{
  "num_key_value_heads": 7,
  "head_dim": 64,
  "vocab_size": 16384,
  "hidden_act": "tanh_gelu",
  "qk_norm": false,
  "learning_rate": 0.00125,
  "beta2": 0.95,
  "schedule": "wsd",
  "decay_fraction": 0.753,
  "decay_shape": "linear",
  "final_lr_fraction": 0.0
}
Each number is 128 + 32 x the weight over its row's rms, rounded and kept within 0 to 255. Layers, rows and columns count from 0. The size above them is the row's rms in percent of the matrix's.

# layer 2 attention value, 448x448, rms 0.0363, rows 5-35, columns 0-111
size [108  99  89 109 102 116  97 102  97 117  98  98 103 115 102  95  95 110  96 103 105 100 100  98 116  96 107 110 116  89 100]
[[113 120 110 189 127 114 137 133 124  29 104  86 157 135 153 128 122 110 142 157  77  84 118 131 151  88 101 132  84 124 149  93 140 162 104 141 152 124 115 112 140  92 156 137  91  69 127 142  99  84 170 107 122 123 152 129  88 150  95 112  48 133 143 150  80 113 147  94 124 144 133 150 160 126 135 103 128  39 122 121 132  48 129 133 117 114 144 118 112 127  85 106 138 139 146 116 141 131 139 125 140 117 152 124 127 190 113 114 112 138 100 164]
 [135 123 120 108 118 100  90 130 106 193 177 142 119 200 152 101 125 157 131 117 165 120 113  88 125 151 121 109 184 122 150 141 144 124 138 133 138 111 163  98  78 151 114 107 139 155 133 130 133 168  94  23 137 151  92 142 155 164 160 139 176 145 167 159 152 141 137 237 150  53 122  83  98 201 157 137  93  98 147 108 134  80 145 103 140 177  90 124 137 152  33 113 125 146 101 111 129 114 166 110 120 113 144 175  88 145 143 130 144 112 164 115]
 [143 132 149 168 137 172 171  77 163  62 109 141 174 158 112 110 127 115 117  98  78 100 109 146 182 150 106 118  83 143 156 153 141 183  93 123 109 143 107 150 152  89 187 148 125 103 151 146 165 121 159 192 129 165  76 151 111 109 114  70  79 148 108 157 153 151 146   5 106 135 163 166  93 110 119 101 110 149  91 104  97 184 144  89 103 163  98  98 136 113 146 143 168 178 119 163 127 107  95 161  84 149 146  98 167 128 137 161 137 129  96 123]
 [166 140 161  70 151 141 151 131 177 163 154 131 106  99 126 113 102 123 137 105 137 138 133 173 141 170 143 142 187 126 152  92 134 151 129 144  76 165 148 164 100 175 195 157 143 134 125 138 106 120 119 112 130 108  93 127 128  93 178 156 174 102 132  90 186  62 124 158 128  91 113 111 139 198 139 162 131 155 110  80 156 130 104 106 150 145  97 114 164 130 115 130 103  83 139 140 146 147 204 142 104 132 163 208 168  64 125 106  66  93 141 130]
 [158 138 164 151  92 164 131 163 180 164 136 117  87  47 122 124 104 109 152 122 186 117 123 175 135 122 149 173 207 102 132 133 149 168 108 160  98 170 143 139 139 161 129 141 165 155 148  94 136 139 126 148  92 112 146 151 135 105 131 115 188  56 102 106 135 124 116 137 124 129 126 147 157 150 120 142 135 151 101 102 129 151  86 131 116 174 142  98 166 136  92 115 118 102 150 170 152 116 121 134 169 159 125 148 116  70  95 130 144 127 148 147]
 [105 145  76 164 127 137 113  81  86  41 109 129 152 116 124 140 101 135 108 116  91 111 124 123 100 137  64 106  95 135 151 129 147 129 122  76 193 156  82 117 169  98 116 130 128 135 148 161 129  93 123 131 141 168 110 122  88  87 121 135  40 182 155  93 175 141 123  84  65 102 151 142 107 110 120  91 119 134 126 147 116 148 143 154 130 111 153 135 104 145 163 125 149 149 112  73 110 110 100 148 104 151  95  53 135 138 147 137 153 127  92 120]
 [167 116 123 156 121 116 166  97  84 128  77 130 159  73 127 109 102 108 119 147  84 121  98 165 139 125  77 147  97 138 172 118 125  99 122  86 152 119 122 116 179  89 130 119 218 144 134 118  94  96  81 151 127 134 132 160 108 146  97 104  44 126  81 108 143 173 161 116  56 188 117 171 186 163 135  85 143 143  83  94 109 158  89 121 125 120 143 149 124 100 183 148 128 150 115  88 157 155  95 123  91 170 171  75 135  42 124 129 193 152  94 118]
 [174 123 170  78 100 106  86 117 167 213 179 125  87 182 126 118 120 139 118 111 136 137 135  84 119 143 164 147 190 142 130 138 135 115 112 160  84 108 170  90  68 161  89 106  72  99 129 105 113 203 134 106 107 119 141 125 136 132 144 159 195 131  80 168  80 118  89 176 165 108 131 145  84 174 116 148 124  80 162 143 163 163 176  85 133 176  80 103 154 137  99 127 105  58 108 166  94 129 187 108 107 118 150 184  87 130 145 146  64  86 148 126]
 [128  96 118 129 100  85 140 161 177 198 115  98  99 195 143 151 154 123 128 159 184 140 118 126 137 117 140 120 147 111 119 130 120 133 159 141 131 103 126  83 122 170 109  98  68 120 125 110 142 162 143 173 111 123 146 138 126 149 149 142 173  78 174 126  57 135 153 145 173 160 129 168 146 108 156 105 122 102 147 135 119  96 125 120 162 150 134 106 126 156  83 145 180 113 170 159 159 124 107  76 230 126 175 218 103 150  87 136  91 104 146 120]
 [169 142 153  79  94 125 103 147 163 165 159 159  99 157 109 118 133 130 133 133 145 144 122 143 113 189 206 145 176 127 124 108 103 119 107 171  95  90 156 144  62 159 112 135 120  99 119  89 112 193 151 144 126 123 150 139 148 130 144 181 193  88  76 112 110 102 137 177 161 121 136 145 106 198 115 167 140  95 134 131 162 107 115 100 139 151  74 123 157 133  92 139 108 104 130 150 123 138 169 133 141 108 142 180 114 127 134 123  85 115 161 115]
 [144 129 109 167 104  41 127 100 152 128 186  86 111 154 104 114 136 166 115 103 183 121 111 126 130 148 111 124 171 136 154 147 137 150 140 166 135 110 141 149  85 140 102  67 101  99 105  97 140 172 139 118 133  84 109 114 107 170 146 128 201 135 148 169  90 153 137 197 128  45 227 118  83 255 112 137 141 104 130  78 148  51 159 130 134 145 103 109 135 114  52  94 149 132 111 121 192 125 124 113 108 113 150 167  90 130 137 154 125  98 115 187]
 [116 113 124 104 153 174 125  56  27  81 134 152 138 187 118 137 147 118 101 143  93 149 119 109  89 115  83 126  58 115  96 189 144  87 148 120 182 119 103  74 143 102  93 131 119 144 112 169 138 136 111 180 130 127 121 106 135  90  91 138  54 183 171 113 186 136  79  92 124 154 176 102  78  91 102 136 105 151 122 146 106 151 108 141 147  92 129 160 115 117 186 146 136 157 104 114 118 133  99 135  84  96  99  50 109 153 138 171 115 119 119 113]
 [163 134 145 130 126 185 160 150 228 164  98 112  82  78 145 116 132 113 141 129 145 135  87 171 136 134 178 145 176 114 130 119 148 155 107 141 125 123 161 138 140 161 178 146 155 187 143 105 111 123 129 187 136 129 117 143 154 108 120  68 173  88 116 125 139  68 153 122 108 167 103 171 172 122 121 151 123  90  71  87 125 158 129 108 111 116 123 125 150 113 124 106 121 115 156 160 153 100 114 137 143 142 123 197 166 134 108 135 108 159 132 156]
 [115 117 132 223  97 150 151 121 127  78 118  82 135 135 122 133 131 158 139 140  97 118 116 161 125 110  68 119  80 121 172 128 139 129 133 105 170 178 101 103 169  77 157  93 152 140 118 148 150 117 146 112 121 164 152 141 112 184  89  98  97 180 126 167  87 172 129  54  81 122 138 173 171 163 117  89 145  91 114 128 103 103 154 157 101 119 128 164 119 131  98 124 153 186 157 145 154 142  93 120 140 128 149  60  75 145 139 115 183 159 113 144]
 [130 130 141 108 158 163 147 115 215 141 150 108 147 122 121 119 117 112 141 129  87 137 130 151 147 158 190 148 186 126 132  81 134 122 143 129 112 135 160 152 109 126 189 151 111 117 128 132 115 145 114 117 106  77  76 116 172  89 152 157 225  71 109  76 149 136 135 162 118 112 102 176 124 161 111 144  90 126 129  92 109 199 174 149 105 121 140 119 125 138 121 164 112 104 142 157 113 139 144 107  89  71  99 182 151 109 115 101 104  77 139  92]
 [178 103 143  68 117 134 138 127 173 180 163 128 124  74 140 143 119 114 142 166 183 126 109 183 160 136 193 116 174 148  68 111 151 126 139 101  88 173 159 142  66 152 167 185 215 185 160 163 149 125 131 173 143  80 157 129 177 133 110 157 194  75 140  99 164  96 167 181 149 147 131 142  95 240 129 167 148 232  91 138 134 186 119 156 114  99 131 115 131 137 123 127 170 124 129 112 205 118 147 134 127 103 116 128 153  99 153  79 178 136 172 131]
 [215 141 136 123 173 166 128  92  75 158 104 159 113 105 124  86 109 119 115 138 122 170  60 106 131 141 142 135 169 138 171 178 106 146 151 119  93 150 152 153 199 150  76 147 226 171 144 120 122 156 146 196 136 181 122 131  99 100 121  88  57 129  67 116 151 167 107 119 110 152  96 172 164  89 137 108 135 185  95 123  76 156 102  95 165 139 159 132 130 125 174 144 154  91 156 134 114 130 126 162 124 148 166 115 171  88 132 208 190 122 138 135]
 [107 128 162 121 125 104 105 166 181 195 156 113 116 166 138  77 152 113 119 117 207 160 152 113 111 147 202 142 201 112 121 117  98 118 164 184 152 105 160  98  84 178 100  97  92 160 142  90 123 198 125  92  98 119  98 102 173 127 190 175 199  85 122 131  97 120 138 229 143  84 123 111 130 148 137 141  87 141 145 112 133 105 141 119 119 196 103 108 161 124  93 112 125 101 148 172 144 143 118 138 143  74 124 207 149 144 137 142 108 141 145 120]
 [139 133 107 140 134 165 115  59 101  58 123 131 164 113 139 147 129 102 166  90  66 136 103 161 185 154  79 137  90 130 172 124 123 154 130 116 109 173 122 137 158  96 174 199 160 108 141 135 125 124 138 152 127 156 101 119 118 137 142  98  63 170 120 108 171 136 121  49  91  96  93  89 150 124 139  74 155 155 115 173 117 157 113 171 104  98  92 119 131 128 141 156 114 176 143  90 126 133  80 158  85 174 166  59 165 144 136 130 138 166 131  96]
 [158 136 129  61 141 124 102  87 189 155 198 120 139 176 108 110 115 160 132 103 150 149 187  92 126 138 166 126 174 145 107 140 124 158 152 120 107 146 147 126  60 176 124  90  44 141 100 107 126 188 131 129 115 127 102 103 157 123 147 173 234 144 120 177 101 154 100 201 149  90 162  65  73 139 137 160  71  64 181 133 130 131 167 142 140 149 109 115 154 134 112 118 109 174 119 144  93 101 120 140 131 102 131 177 135 192 172 127  86 103 191 110]
 [187  99 173 124 115 183 136 131 153 187 162 161 136  77 137 115 122 103 130 106 158 134 104 146 183 128 201 152 164 141 123 147 145 127 134 161 113 156 156 164  77 144 200 136 159 127 139 105 113 161 137 112 115  90 108 133 148 146 149 103 187  78  90 127 155 122 144 134 179 130 101 122 154 176 151 151 124 196  83  72 123 149 112 134 106 174 119 106 171 127  65 133 111 117 142 157 141 127 138 145 112 120 175 194 169 105 143  89 153 186 109 154]
 [152 136 132 102 148 147 139 144 220 132 141 160 126 127 146 139 105 125 142 112 152 153 162 152 137 162 153 135 154 111  93 117 156 165 125 148  38 122 123 154  72 115 180 116  61 123 120 146 112 118 152 129 142  75 136 113 178 167 149 117 225 106 123 130 133  83 168 151 158 169 100 143 137 176 123 172 124  98 121 107 151 160 154 143 101 130 111 112 133 123  25  94 126 145 147 179 129 104 146 111 155  84 112 219  95 141 156  71  60 124 133 117]
 [102 132 141  82  94 105  98 193 145 163 154 132 107 177 127 128 131 140 121 132 194 160 136 134 132 143 138 113 172 123 130 139 153 117  83 164  84  92 138 105  72 129 107 123  92 116 137 123 124 129 138  52 144  83 122 100 187 120 122 143 245 106 170 150 148  49 121 160 135  91 173 131 134 156 135 151 133 104 155 128 162  76 151 110 141 133 108  98 163 112  48 111  92  81 109 166 172 148 162 115 105 103 126 209  85 149 134 128  98  86 125 124]
 [160 132 100  52 132 127  97 146 122 203 200 155 147 149 121  90 151 134 114 131 166 136 144 117 107 148 176 136 153 109  58 122 124  96 182 126 101 109 141 144  77 188 128 151 131 175 114 134 134 201 123 137 109  60  81 144 165  78 160 181 139 111 138  85 143 128 140 192 137 114  73 115  68 132 157 156  92 181 147 126 133 130 139 145 114 150 120 116 132 142 160 167 125 133 142 124 143 161 128 141 136 121 113 210 204  96 116 165 111 144 143 116]
 [177 118 173  61 101 115 113 107 134 210 185 171  94 137 108  98 117 120 124 116 165 132 157  93 106 139 211 146 159  94  85 158 109 108 142 185 104  91 162 167  58 154  99 102 120 147 108  83 136 227 130 137 137  82  97 106 158 126 171 165 203  80 118 158 123 149 118 199 182  89 136 150  87 146 140 165  88 152 127  94 138 141  99 108 142 165 106 104 169 115 140 135 115 116  91 171 124 127 185 152 122  65 150 209 143 119 131 176  92 172 133 142]
 [ 75 113 129  83  96  75  96 179  82 198 158  94  72 192 114 120 136 164 123 151 233 132 127  47  63  92 126 122 154 120 135 187 120 130  92 164 143  66 123 103  91 171  43  75 124 127  99  85 113 143 128 127 127 100 135 120 112 151 155 175 193 161 143 162 106  99  84 200 147  73 149  79  71 160 126 152 122 127 156 164 160  78 151  97 139 146 114 128 146 124 129 120 138 112 131 139 110 140 133  89 130 159 124 197  98 127 143 190 172  85 130 127]
 [129 144 133  96 102 123 120  97  69  95 179 103 135  78 141 115 151 124 114  93 163 114  94 143 143 147  79 123 115 129 179 132 130  98  94 115 136 149 124 150 144 146  94  93 143  94 100 103 140  82 115 118 124 153 114 139  98 146 149 147  56 173 100  78 168 139 162 153  75  58 119 118 122 178 112 100 146 179 119 129 111 142 136 105 117 122 116 112 140 102 116 129 129 132 114 144 184 133 135 169  65 153 149 106 170  68 162 172 142 172  99 147]
 [ 44 147 119 151 134  85 137 104  85  84  91 122 180 150 106 134 130 156 136 121  64 127 165 110 114 119  52  99  85 140 146 146 131 120  96 102 186 129 101 100 192  99 108  94  86 140 105 160 121  81 112 101 149 133 161 132 156 143  88 142  83 174 190  94 151 108 114 113  95 149 147 107 148  84 110 109 135  79 179 148  91 147 146 133 132  85 131 151 102 147 166 140 143 158  83  60  84 134 136 113 141 123 119  81 121 159 105 105 111  84 118 113]
 [ 81 119  97 206 144 145 159  89 103  74  93  90 123  97 142 138 120 134 118 104  89  98 119 168 134 104  48 101 118 143 195 140 130 163 119  85 156 190 111 153 162  85 167 126 132 133 127 171 143  46 133 123 125 170 115 142 113  97 100  78  94 146 187 128 164 113 137  52  72 116 164 106 153 153 122 101 127 124 109  87 106  98 127 125 117 103 127 129 126 120  74 145 117 139 109  91 169 119  98 160 145 155 150  94 141 142 141 100 160 132 117 173]
 [ 94 115 156 187 121 157 166 119 134 104  86 101 110  77 126  89 152 118 101 163 126 101 140 143 108  93  93 119 156 130 164  88 128 170  27 127 182 106  96 139 133 127 137  95 136  92 164 139 113 123 121  68 137 108 128 121 174 157 135 103 208  86 179 138 101  24 156  85  87 158 123 158 175 126 122 103 128  66  92  61 112 119 113 122 127 147  92 105 143 148  52 102  92 100 118 116 128 118 162 141 165 139 110 164 125 130 121 157 125 111  95 181]
 [165 120 150 119 151 102 120 139 115 128 148 119 116 141 134 124 109 141 131 115 155 131 135 144 150 115 118 133 163 136 169  84 137 185  90 177  32 145 157 131  81 114 165 128 118 146 153 123 135 121 147  88 115 172 132 124 181 119 135 113 223 103 109  94 123  87 150 105 142  78 147 134 104 253 143 138 125  83 112 132 111  99 145 129 152 145  78  89 131 125  24 151  82 119 142 179 187 142 167 132 169 164 146 151  49 136 152  73  45 147 164 173]]
# layer 2 attention output (transposed), 448x448, rms 0.0331, rows 5-35, columns 0-111
size [ 96  87  85  93  98 100  84  91  88  96  88  94  99  95  99  90  95  91  90  90 101 100  92  90  93  86 113  94  93  88 102]
[[137 121 130 105 141 159 143 123 123 144 148 169 108 110 126 136 126 112 139 128 141 147 146 131 125 111 130 143  97 131  95 143 141 128 130 126 159 108 152 101 141 129 109 133 150 153 115 116 139   3 118 125 132  92 129 148 139 106 156 122 133 127 111 127 123 135 109 138 106 116 141 145 116 138 104   0 127 144 236 131 129 190 131 137 120 115 131 255   0 128 121 133 135 146 122 125 121 128 119 148 111 137 125 130 116 107 143 117 150 130 132 127]
 [134 136 130 143 121 110 100 111 137 117 113 106 137 112 127 134 121 121 158 138 133 107 150 143 136 118 169 128  93 137 114 105 121  95 116 118 126 140 136 145 135 116 126 131 133 140 152 140  95 240 146 122 140 136 128  99 115 106 118 127 122 126 103 114 120  99 124  94 146 180 123 144 110 128 123 255 113 165  47 110 116 160 121 120 130 130 168   0 255 145 130 152 123 125 133 118 130 137 114 115 132 146 105 122 150 132 138 151 125 123 142 132]
 [115 110 113 109 125 125 109 143 117 118 152 139 137 118 107 139 122 157 110 116 147 160 113 106 108 114 134 139 137 118  98 123 136 162 122 152 147 145 144 101 141 141 106 108 125 142  87 145 156 122 150 120 126 128 174 113 123 155 131 128 127 116 142 111  88 132 117 133  82 147 129  88 148 149 127   0 153 114 197 168 145 106 159 150 130 141 131 255   0 110 120  98 135 116 116 123 122 117 116 142 129 117 127 125 144 166 128 141 137 144 146 133]
 [128 120 123 128 148 131 137 130 143 119  86 133 128 131 127 133 122 139 112 137 116 125 106 108 119 154 148 129 123 128 137 132 167 132 133 109 114 148 125 140 119 121 115 123  98 109 127 156 118 255 134 161 127 163 139 116 144 142  97 111 107  90 137 119 115 129 131 139 137 118 142 137 121 117 164 249 135 140   7 141 128 126 135 116 121 159 144   0 255 150 143 142 106 104 125 103 135 116 166 158 144 123 129 121 152 137 144 164 145 139 127 133]
 [120 126 100 115 134 133 154 121 136 124 101 156 154 158 137 104 152 144 126 153 115 129 127 114 124 178 124 110 127 107 153 119 143 126 117 108  95 139 102 175 110 120 116 123 111 130  88 159 136 255 150 145 125 151  82 121 150 119 143 131 124 110 163 105 121 151 124 137 135 135 140 117 133 122 146 207 114 144  17 147 153 112 154 119 129 145 130   0 217 121 147 137 106 105 125 129 149 120 152 114 123 123 139 114 142 140 132 122 130 120 117 122]
 [114 122 127 146 125 133 125 135 125 121 148 120 109 143 136 144 124 127 130 116 132 150 154 138 131  89 122 119 122 129 126 134 131 133 150 165 130 138 132  97 125 111 144 132 146 138 125 120 126  13 137 103 134 112 167 134 120 164 102 129 144 141  95 147 100 120 128 139 105 129 116 122 137 134 128   0 155  96 231 105 119  87 122 139 126 106 107 255   0  98 119  90 132 137 115 130 111 138  94 119 130 118 143 145 114 140 114 122 136 137 153 138]
 [128 139 105 150 133 133 154 108 149 107 116 108 103 118 125 123 117 138 124 114 123 124 134 127 139  94 104 113 135 130 137 138 145 181 141 131 134 133 110 147 123 126 123 130 128 108 158 133 105  35 160 132 116 138 134 138 129 135 118 132 145 136 127 156 117 135 141 120 142  76 137 113 108 109 106   0 137 102 198 111 125 119 152 119 156 135 113 253  16 162 119  93 126 122 128 123 128  98 121 173 125 121 111 138 120 155 145 133 102 128 150 124]
 [151 122 133 123 127 103 125 141 150 137 115 130 154 106 144 134 127 111 132 142 152 110 130 151 132 149 170 141 125 108 115 112 137  98 117 110 129 138 128 120 131 113 120 126 119 140 145 135 144 243 129 128 128 142 102 115 145 103 142 114 116 108 163 113 141 130 140 109 127 139 124 132 138 116 138 255 126 152  10 143 124 152 113 119 122 132 131   0 255 138 144 167 118 123 144 130 148 139 137 136 114 134 117 126 152 126 124 120 133 149 126 130]
 [127 141 133 116 123 165 118 134 138 123 137 138 143 126 152 102 146 125 130 123 122 102 115 148 130 137 137 118 123 130 143 114 123 120 101 100 115 111 142 159 129 135 128 117 142 137 114 129 131 160 111 131 142 115 103 139 148  86 144 118 115 146 142 118 169 139 116 108 147 128 128 134 144 119 124 255 133 163  53 148 147 160 122 123  93 127 148   0 225 149 143 149 108 132 148 130 133 140 136 114 117 158 108  99 118 108 132 101 137 119 113 130]
 [148 126 149 112 130 117 142 142 134 145 101 135 148 114 130 119 119 114 127 143 143 106 118 127 126 142 145 130 122 120 117 112 132 113 118 106 117 127 126 138 134 122 125 120 100 136 125 142 137 238 131 142 130 141 106 108 133  98 138 113 109 113 143 106 152 122 127 137 132 146 134 125 124 127 138 255 105 171  29 137 118 163 118 110 122 151 159   0 255 139 127 171 126 116 144 134 149 126 158 141 133 122 131 124 166 118 131 140 135 141 107 133]
 [147 122 137 133 106 120 146 146 149 140 112 157 145  99 140 121 137 109 137 139 144 130 154 146 142 122 179 121  86 108  93 105 150  98 101 115 118 132 140  99 134 115 132 121 144 155 151 150 132 223 151 112 153 142 117 114 135 113 134 118  86 110 113 120 139  97 112 114 113 145 131 143 130 151 124 214 114 136  32 159 111 166 114 126 111 145 125   0 255 115 146 160 121 129 111 138 112 136 106 129 123 138 132 111 146 131 119 139 157 142 140 138]
 [132 128 131 154 120 127 112 155 123 143 157 118 126 126 122 130 123 117 113 109 146 136 144 144 124 109 116 110 153 129 114 123  93 142 137 141 121 123 123 116 127 127 157 139 130 124 162 106 151   8 112 104 149 129 166 117  96 159 141 137 143 157  81 159 115 121 135 139 100 121 119 120 145 136 111   1 154  95 240 124 114 108 100 138 108  96 114 255  40 100 106 109 135 140 116 141 107 142 102 122 128 120 126 143 107 117  92  93 105 149 142 120]
 [133 127 142 109 126 148 135 124 129 135 104 136 144 142 124 115 140 155  99 130 119 132  99  92 139 161 111 106 141 116 151 131 137 165 124 112 108 139 128 174 105 130 122 117 102 100  78 143 141 249 137 144 121 157 109 134 140 106 135 142 122 111 149  95 129 154 113 146 148 115 128 114 106 118 132 161 132 155  43 154 143 134 150 118 132 181 153  21 151 141 134 137 106 112 129 133 138 129 163 132 144 135 150  83 137 123 124 124 131 102 106 129]
 [111 129 100 113 134 141 152 120 119 122 154 151 123 134 145 136 144 142 129 126 138 135 125 146 142 124 130 135 140 123 115 134 120 152 116 132 127 136 122 124 149 150 106 127 154 140 121 135 134   0 132 109 135  93 129 153 113 114 138 134 149 147 135 134 127 115 112 126 120 111 136 123 130 126 106   0 134 132 241 133 142 131 133 126 142  95 114 255   0 110 135 103 130 113 136 133 139 136 101 109 115 156 135 142 145 158 126 104 125 122 129 125]
 [132 149 149 126 117 115 124 145 124 127 103 136 143 131 117 132 117 124 114 133 127 124  80 124 142 132 137 143 139 136 132 136 140 133 104 108 100 152 106 150 133 151 107 116 107 119 119 154 129 255 132 149 147 190 135 108 108 131 100 106  93 109 146 123 128 106 125 139 151 131 129 114 131 103 154 255 163 164  19 155 134 106 128 104 123 162 129   0 231 137 151 147 107  92 136 103 152 119 169 143 168 163 147 123 154 145 149 167 135 133 114 135]
 [125 129 152 137 124 107 130 148 117 126  99 119 167 142 122 113 132 122 109 120 114 119 114 125 129 126 126 142 123  94 150 116 148 126 116 128  92 150 108 147 127 144 147 115  93 133  97 150 122 255 132 138 140 179  94  94 118 116 123 127  99 103 118 131 141 128 116 126 134 144 138 105 138 102 161 226 111 139   9 114 115 106 126  99 138 181 153   0 234 150 113 161 125 104 126 131 113 116 147 128 128 126 137 135 159 152 123 154 115 121 115 137]
 [137 103 132 152 124 125 150 108 166 113 131 113 181 161 138 131 113 111 119  82 127  67 133 108 118 132  93 168 157  70 179 106 100 146  87 159 131 131 131 155 125 143 192 127  98 143 149 117 130 125 149 110  78 117 122 124 176 143 119 167 176  95 166 168 132 139 135  91 117 101  87  97 109 133 106  40 137  67 118 124 151 111 139  83 153 149  73 186 105 143 115  81 152  83 156 113 113 155 106 175 143 119  83 143  98 120 116 111 112 122 135 115]
 [139 147 130 127 121 136 102 117 134 122 111 119 138 124 140 118 146 120 149 138 112 111 122 125 141 122 124 130  90 125 129 104 126 118 108 101 118 129 125 177 112 123 139 125 140 126 119 137 104 255 129 135 128 139 110 128 131 111 114 122 111 123 131 104 143 118 120 109 145 157 116 139 122 127 128 255 134 160   3 130 130 139 133 111 122 126 129   0 255 138 132 155 121 129 127 114 126 125 130  99 133 153 134 111 121 110 132 132 130 107 134 124]
 [125 141 137 118 129 134 152 147 136 132 135 115 108 122 123 144 118 161  98 131 145 120 131 119 120 112 151 144 120 134 136 117 137 137 117 127 137 128 126  87 163 147 132 112 127 145 114 151 115  65 141 124 136 139 151 158 110 146 104 124 131 112 113 146 105 133 129  99  84 131 137 149 126 139 130   0 122 121 203 117 135 104 127 112 129 140 148 255   0 141 108  80 135 104 134 150  99 128 133 150 126 123 124 155 145 161 135 152 150 141 134 159]
 [129 129 128 151 114 124 121 138 128 138 109 134 141 131 156 137 142 121 151 140 144 114 136 147 145 137 157 155 128 132 124 117 130  84 110 123 127 139 125 127 126 126 125 103 136 127 138 142 111 240 144 107 153 147 106 109 118 108 122 111  97 128 129 111 131  94 144 125 134 129 122 142 126 128 126 255 149 171   3 139 112 129 110 118 118 142 120   0 255 120 119 140 120 106 112 144 149 141 122  99 137 151 121 133 135 106 119 138 139 136 128 144]
 [131 147 130  95 132 115 136 123 141 135  98 115 137 129 110 122 126 143 107 135 124 115 119 114 112 143 136 139 122 115 135 115 152 131  86  85 112 130 123 161 151 158 100 118 106 136 103 169 121 248 145 154 133 177 118 117 137 115 119 117 102 105 154 101 123 138 116 103 126 133 151 128 125 127 126 217 116 140  30 172 142 133 150 101 139 151 150   0 227 162 137 139 124  92 129 117 148 125 172 134 141 150 119 100 149 151 152 159 127 115 114 123]
 [148 130 154  98 122 124 123 125 111 142 111 121 140 120 118 125 111 134 110 151 119 117  97 127 135 147 158 160 115 140 115 119 138 112 106 102 145 145 148 138 141 159  93 107 121 130  98 156 123 223 122 154 147 147 102 117 118  85 137 128  82 113 146 103 139 128 107 132 141 122 151 127 129 112 139 255 105 174  39 153 128 122 130 118 128 167 159   0 217 167 141 178 118  94 143 117 150 118 168 138 136 156 136  95 179 143 153 161 140 129 117 142]
 [141 129 149 125 128 111 136 125 136 146 106 140 141 117 115 120 134 125 138 145 131 112 103 120 134 177 155 126 125 120 118 110 130 110 122 102 110 113 149 161 135 149 122 132 110 124 123 118 144 255 113 149 139 169 102 130 126  97 142 101 107 101 129 105 141 132 129 135 158 144 132 133 108 124 144 255  88 165   3 134 116 185 124 118 119 150 157   0 255 147 151 162 128 139 135 131 134 129 148 146 142 135 139  98 156 114 134 127 135 140 122 132]
 [124 143 148 158 125 120  96 133 130 126 101  93 126 133 144 140 117 123 125 123 112 107 133 129 132  96 128 135 110 124 147 109 138 122 118 113 121 134 126 147 122 121 150 127 124 119 136 127 107 226 132 119 142 175 141 103 113 144 105 131 120 124 121 147 143  97 116 110 137 125 122 124 151 126 148 255 141 139  26 131 108 107 117 101 112 140 130   0 255 140 113 136 122 121 116 134 110 122 126 109 143 142 124 106 119 125 117 145 131 118 129 124]
 [159 125 123 135 126 109 129 138 143 140 101 102 162 128 118 122 122 119 133 117 128 129 130 130 124 140 134 121 129 110 136 111 137 120 108 106 110 144 117 141 111 109 128 129 122 123 150 146 137 242 149 146 126 160 117  93 127 120 137 137 118 108 130 121 132 126 128 121 138 151 134 115 131 132 134 255 118 131  10 135 117 150 136 114 135 145 136   0 255 134 133 160 124 123 125 128 136 128 130 130 125 121  98 105 120 118 122 134 117 117 138 111]
 [135 120 120 163 120 121 107 130 148 116 137 136 144 130 151 136 126 107 163 129 109 135 142 175 139 159 123  99 107 130 118 101 121  79 160 128 120 114 158 114 101  94 153 139 140 136 147 109 134 202 121 116 116 144 110 114 137 116 143 117 122 128 126 134 147 128 137 129 152 157 106 130 140 122 132 255 111 116  70 110 129 152 115 158 116 103 133   0 255 120 132 144 127 166 118 139 129 147  93 118 113 105 131 116 115 108 118 104 122 142 148 123]
 [114 135 104 159 134  96 139 109 148  95  89 125 130 119 133 143 108 133 137 127 117 143 161 134 125 106 132 120  97 111 104 130 152 141 164 143 138 100 135  89  99  74 145 124 153 146 148 114  98 175 166 128 134 154 135 127 156 150 100  84 131 101  96 151 101 103 141 136 119 153 154 138 116 165 122   0 128 114 135  86 139 117 125 165 169 135 128 187 132 131 113  73 155 151 111 117  95 127  89 159 156  88 107 127 110 147 147 130 140 134 163 161]
 [112 123 121 144 126 153 118 135 133 131 172 145  93 121 127 129 126 137 137 120 130 137 138 147 137 112 130 124 134 164 123 142 118 122 161 151 125 118 142 124 134 144 122 139 148 116 132 107 106   0 110 113 132 115 143 144  96 146 121 125 150 157  77 168 131 137 133 136 125 126 115 136 133 122 120  27 123 111 240 108 122 100 139 148 125  93 114 255   0 101 120  94 130 126 126 119 107 134 114 137 122 135 133 145 119 128 135 132 125 136 142 118]
 [102 112  95 113 133 165 133 122 123 120 142 155 102 132 116 119 136 152 130 115 128 134 132 115 126 144 136 112 130 141 114 133 147 143 143 147 127 127 135 150 131 144 118 121 156 133 112 135 131  52 143 116 145 118 161 140 124 153 109 121 145 133 105 131  88 130 121 139 130 120 134 141 110 129 122   0 134 110 215 137 138 128 137 152 121 100 155 255   0 112 127  85 135 138 120 127 115 132 118 122 126 132 128 125 128 137 143 125 140 132 151 130]
 [155 135 129 108 144 155 128 117 159 150 152 171 118 121 111 154 139 121 162 134 147 145 116 126 140 131 132 139 105 182 123 140 144 143 151 122 113 108 160 164 130 148  87 141 126 136  95 118 131  21 131 129 114 168 117 161 124 102 143 105 139 133  92 101 137 150  99 141 166 128 142 141  75 117 125   0  95 152 177 145 137 149 157 132 145 114 162 255  10 124 148 138 132 150 128 107 135 107 157 131 118 154 157 118 160 136 161 138 142 126 145 105]
 [158 124 114  91 135 134 135 112 175 143  95 114 132 109 130 142 135 147 149 140 157 100 127 130 131 181 166 142 121 121 128 120 138 122 109  90 134 150 139 172 145 139 107 118 131 153  79 157 139 247 150 130 117 135  74 123 123  83 124  98 111  82 153 113 126 127 123 111 149 163 141 143 138  95 135 115  96 193  34 113 151 142 134  99 143 134 160  16  93 151 135 142 117 119 137 140 100  84 156 109 113 134 149 112 188 132 152 154 173 126 132 120]]